{
  "n_layer": 15,
  "d_model": 192,
  "n_head": 4,
  "n_kv_head": 4,
  "head_dim": 32,
  "d_mlp": 512,
  "vocab_size": 3781,
  "activation": "reglu",
  "norm": "rmsnorm",
  "norm_place": "pre",
  "norm_eps": 1e-05,
  "positions": "rope",
  "rope_base": 10000.0,
  "rope_fraction": 1.0,
  "qk_norm": true,
  "attn_scale": 0.275,
  "bias": "none",
  "tie_embeddings": "early",
  "parallel_block": false,
  "extras": ["local attention windows", "gated attention", "value embeddings", "skips across layers", "norms scaled by depth", "capped logits"],
  "init": "orth",
  "init_std_qkv": 0.0429,
  "init_std_o": 0.0526,
  "init_std_up": 0.0429,
  "init_std_down": 0.0,
  "optimizer": "muon_variant",
  "lr": 0.0176,
  "beta1": 0.93,
  "weight_decay": 0.012,
  "lr_head": 0.0129,
  "warmup_steps": 51,
  "schedule": "wsd",
  "decay_fraction": 0.504,
  "decay_shape": "linear",
  "final_lr_fraction": 0.0,
  "batch_tokens": [32768, 65536, 98304],
  "seq_len": 512,
  "doc_mask": true,
  "train_tokens": 441900000,
  "steps": 7459,
  "dataset": "wikipedia_en"
}
Each number is 500 + 50 x the weight over its row's rms, rounded and kept within 0 to 999. Layers, rows and columns count from 0. Numbers have three digits each. The size before them is the row's rms in percent of the matrix's.

# layer 6 MLP gate, 512x192, rms 0.277, rows 489-511, columns 0-47
099:530529598417457510521474494460430504545493465501506540544483558489502464436455469480450416564457528501455503576548491421468403546369544449480489
104:507492495528620535471613560526464464452498445445413552475533519423483486397477462520608492473493569546421535448550476415504537562491531500449530
101:514468453481595511542560443426473508513548480561451591502578517486549511389517430621501473585523501479450486491505558501513498482471420498514493
099:515505461458590358469384541482502517472464512520458466546488505466531439401460541487440523518480451546420491519441462398458473507516464501503480
100:547498606521474395478501513455455514458460532434568541468538546517412502512515475512575503540476442492488529366461490537484487526482571443381545
097:493445527531619533526528497533485425549465519411526475532474445522527503494466494497548403525491484494479439400501475516603529510514408444392459
098:504439369450448589503449463579421504455467534506573524438549475419468497494483538560434525467532550517573494516459545534538569514488471454477469
099:520495539489600510504527487539470566424509518513455510507506506560506392460535535526449466467440528518459504497605532356393540498426528561551489
102:543413455453490527442431502522465546542454523497533571544593523498465476530471472450516451578573417518582561530514432495492375381544478524513545
102:522484542567489507522559437546507611557496567490606529409562427555500460464464542470493500475533552411536527464571472558586455574449477512585483
101:397492493614451475598414522494473405467449570560544500470505547520486541581554452582434498581550477519462443582438443594499520483609604455558505
106:549383402523510511451397522477459420471534478487443470489441544569460478505486548493425452452464390547368512559477485452472553502517503494599493
096:489514617475473454432491525519550418423517520474503557471473545543595408451471560513492460539457541499520552411395443490479508522539506436569470
103:514622570623526457486529612510482516559459482573458426533483519475463487523530461549386496444375451484564558455509513565513427514526504531523440
098:462458522503603494508480454510461455506502537605577508417470459487514516493496383546426531479564506421501458414452541505436477522529467477457528
093:633456463469529506492520443541538395537488496442456545507534511521546554537581399470486483487568568616483526470545545487545511446504557508409410
106:490470497476610555517420440568563489522504476505555471489572517515581477536535513500536508389446447448533555455558427425503515432493541487433555
101:494471435456541439572453514502511378463527504539437528533577549558526491508475396551556476462531486485596459515522512465431486503592515458453535
101:566476466528491571453462592428548443460416444520529518492504577448458494486499626507549551466487569644528520560445444529495448533556499420581541
106:464529529478519586454429440528520617480433589499509597483442526472431441491455495485595407506515508428464479454562587508552515473510526462568532
095:479523520456468504494533484505501456491501522470475673434536532436467462490422427510477433553536432502480597534522529466588413401428459474497458
099:532452456478562550491518462472504482482556495424508531533559514522529474528528461521541461521491542599525415487505450495482488469534447480448438
100:497520479504548556507497443482516521485552458601410540441427567527571447487478383530520569437589555507485479563456430465580575540538516517554543
# layer 6 MLP up, 512x192, rms 0.289, rows 489-511, columns 0-47
101:490437570528470490520438530494565497433593439467437532353460574466474470477443502501516554486534497556422468513480491537506482445610502554559489
101:475520595479558522470559405459519512496537437588511507403521567608507543515590528412515393404444528446496431496472503530449428460455512484601522
099:458538468485471475553407521477426506557545439564493397386511462455427560456545527487530420534514543565541454532426515521507498426563419517497509
096:407635549412649469424439534439454591535495493437456538539484528446481441460493516541491448487514518586479560487422527455526556568466460476356510
097:491485516452497517525576477456444412560444479551518503469445482488554468491548447518483510617453582433471479553500419448409504494505488470520522
100:367565453541517553479600406532539555517515516471449455476575574493481424508471533503592509564537480465472485516590446505497511457514568606436500
096:468481513467463496531537514488496565456513389545472492435497415453440568500534602483499487527565472490444617467531520463463614494502468567455403
099:465522529512501534502548517330460484498527441483514585567498523496438457463513578484513491507535472503491438517544480476505423508561430529437498
098:524565498559472630585533456556456519501446539505535482466377535436482499478458490515483530511471509489510557535539472443467460451549508433396531
103:463496532491376539384514476446446605488596530514444513553493454551508401547448543589493607548536482448551441381453545472523481554585414435514503
100:534527496565529559434478555439462490483407470503549526554574442429495507535541520520553610619537506411448589508506505582604535531533458538473505
101:542475479525483447462515535455577524423590529498548566499576504536422520579479573456503462430566593443545512466601503566559508506476516482485543
097:515486470480473521571474556496551563509514515452462430541415540375509586549581438494556542537609518472530499543555519499521555460512541545507440
099:474485424533446489425533541405441486513505553461521437453561537497561493514577525552528500524500527465492558556504526375518560523506510549442415
099:484545341435563516592510517371368504520414461468494457506543476511544529476550430524532443540563530484535476525505419521523515448533522565454546
085:479459597595472472539451524505506491449538533504579433471563453469494515452597437489588496454458555351530564498485441572506469455582546462568522
111:451479500597409428452576465522407471493568501489555546651537553465536539463484502422570519495507532557422434468491504509418552538553432462448398
104:453507515506441555578508485541478464528500502445406539444501458575557542550503401495520505505457496526534503552511457596469443599480478505538534
102:455484376555460493585533496544409519508499621383520568529493563553454501615478438605351447490578486396500534509533541444602501558554489514545470
106:440531606472542517434519492543488561466464508538450500585489576501427396521492576414557537464427505385533517457533652552554465440541575460495497
097:482510473500554526506468485489549488470490427526421548459434544475456425478554427535578424525523468467538585517585552470476453465531420463458498
102:503471523388392543455480585505470474473503439457501453564558456486439604529452374571493466638522550477464463500524464404490554499561527630417426
102:515445552559580544481517539463462492521432511628461574393523462480641501496402532488510537485485531431573512459445518486449487473490507601505478
# layer 6 MLP down (transposed), 512x192, rms 0.164, rows 489-511, columns 0-47
099:533446598492389589477592526406532542480500494402518490429607592420472518471521574489509523436460483437476557428470559450587465507530474501473491
102:554547490486544504516508463490480471574541490469465574494492521530432450480622541477432520519486465412499543475548526439480549453513515515469473
100:481523460577478395435491508467571458503543471589494549544513567452436630426527585509445454566446594515448379574423473534528463407471505456478391
100:597537445488549562546430523519536520511531496392484584536459482522559531453414443503607542586487588513559559512441531473599478490518512609431526
101:497438453510542599538529461447474569544465468492470480482574564572470536569543412490552498600440475487442535336534536536473513467469537463450490
097:544567551463530440536427480437574613474485524566459513486440518452619513563499581498485402483564537517488506435518578514442553472506411491439461
101:457460393572555513451560462567482520531538516524546479552558468531505480430516434495461526501519433449519431515466581534506538597497536625502519
096:580484568470524506448545501505441491507442520564577550546527491562509434537445482470530578460489521579546512417438457397489446486583461500498527
097:426446497427439507480507525473480523471529579512523484537564420547486536504518478473540456521485486532627525497491597470565397528524445588451580
098:357494530440510501496512512440571557440470479552488475484604490420557578559528403513450487551581503462454495497549477506496464504437528559419502
103:484580504473598439527517567594410624512508455524520536444534576516473576411472496478554537573489414524387499524592521412523518509525455539530494
098:570558429423614476405500516479469509518454614476556522558574497500510497436492467472541487432441550541520511486574599525527429536492523500450435
097:487513636465483473494473462527407500542478524467465551497504549542519486506530511575497545459455475466468592471492430482613478487448484538454537
102:485455530471510599538557480497390370421511478466536485457480587495500502463517571464520525594437499484481483518561560499460513439452490428450457
098:508493535471514457486605531537531443509569598556502528523480535489567475416498529459440440431463493431545476449494519476526507624556472487492588
098:501562490404525430508477484461486503516487478544477536522394545490477529496563495542539564532616496462499467611530504444493549518479493508519513
107:383526458455439463389535495537485559466507527500443547548490515474513515447499516536541419568484456543467566455486554542493583568553504493470512
100:538481451498528465382550560472514535581510449461552566545544449456505517433535510497455586505484445494432497373557564530505520448535389481502523
100:480495462495415544481415477568506492583429445470449493496524515559491425430490487510419471524487538474466546506533555586523508530515558604494549
104:501457557442549514501581482434543549571507536472443519540440531487434502562501594413479497571471499446539511526582428420547540468542443368472487
094:477478474507407510454454482448428540543530520514547528571567467549545469504496455476518512568379566551542441469505525497488604480472554488478532
104:481530493543424503480543527502487484486494555537516535505455458453480544496488619570584533493561526479479407538504558501493528499466448443494501
102:584493509506533568506519493519560558461473465569360511522459628526586513472456440503414497505526572405445472525554552406484558434523563513474556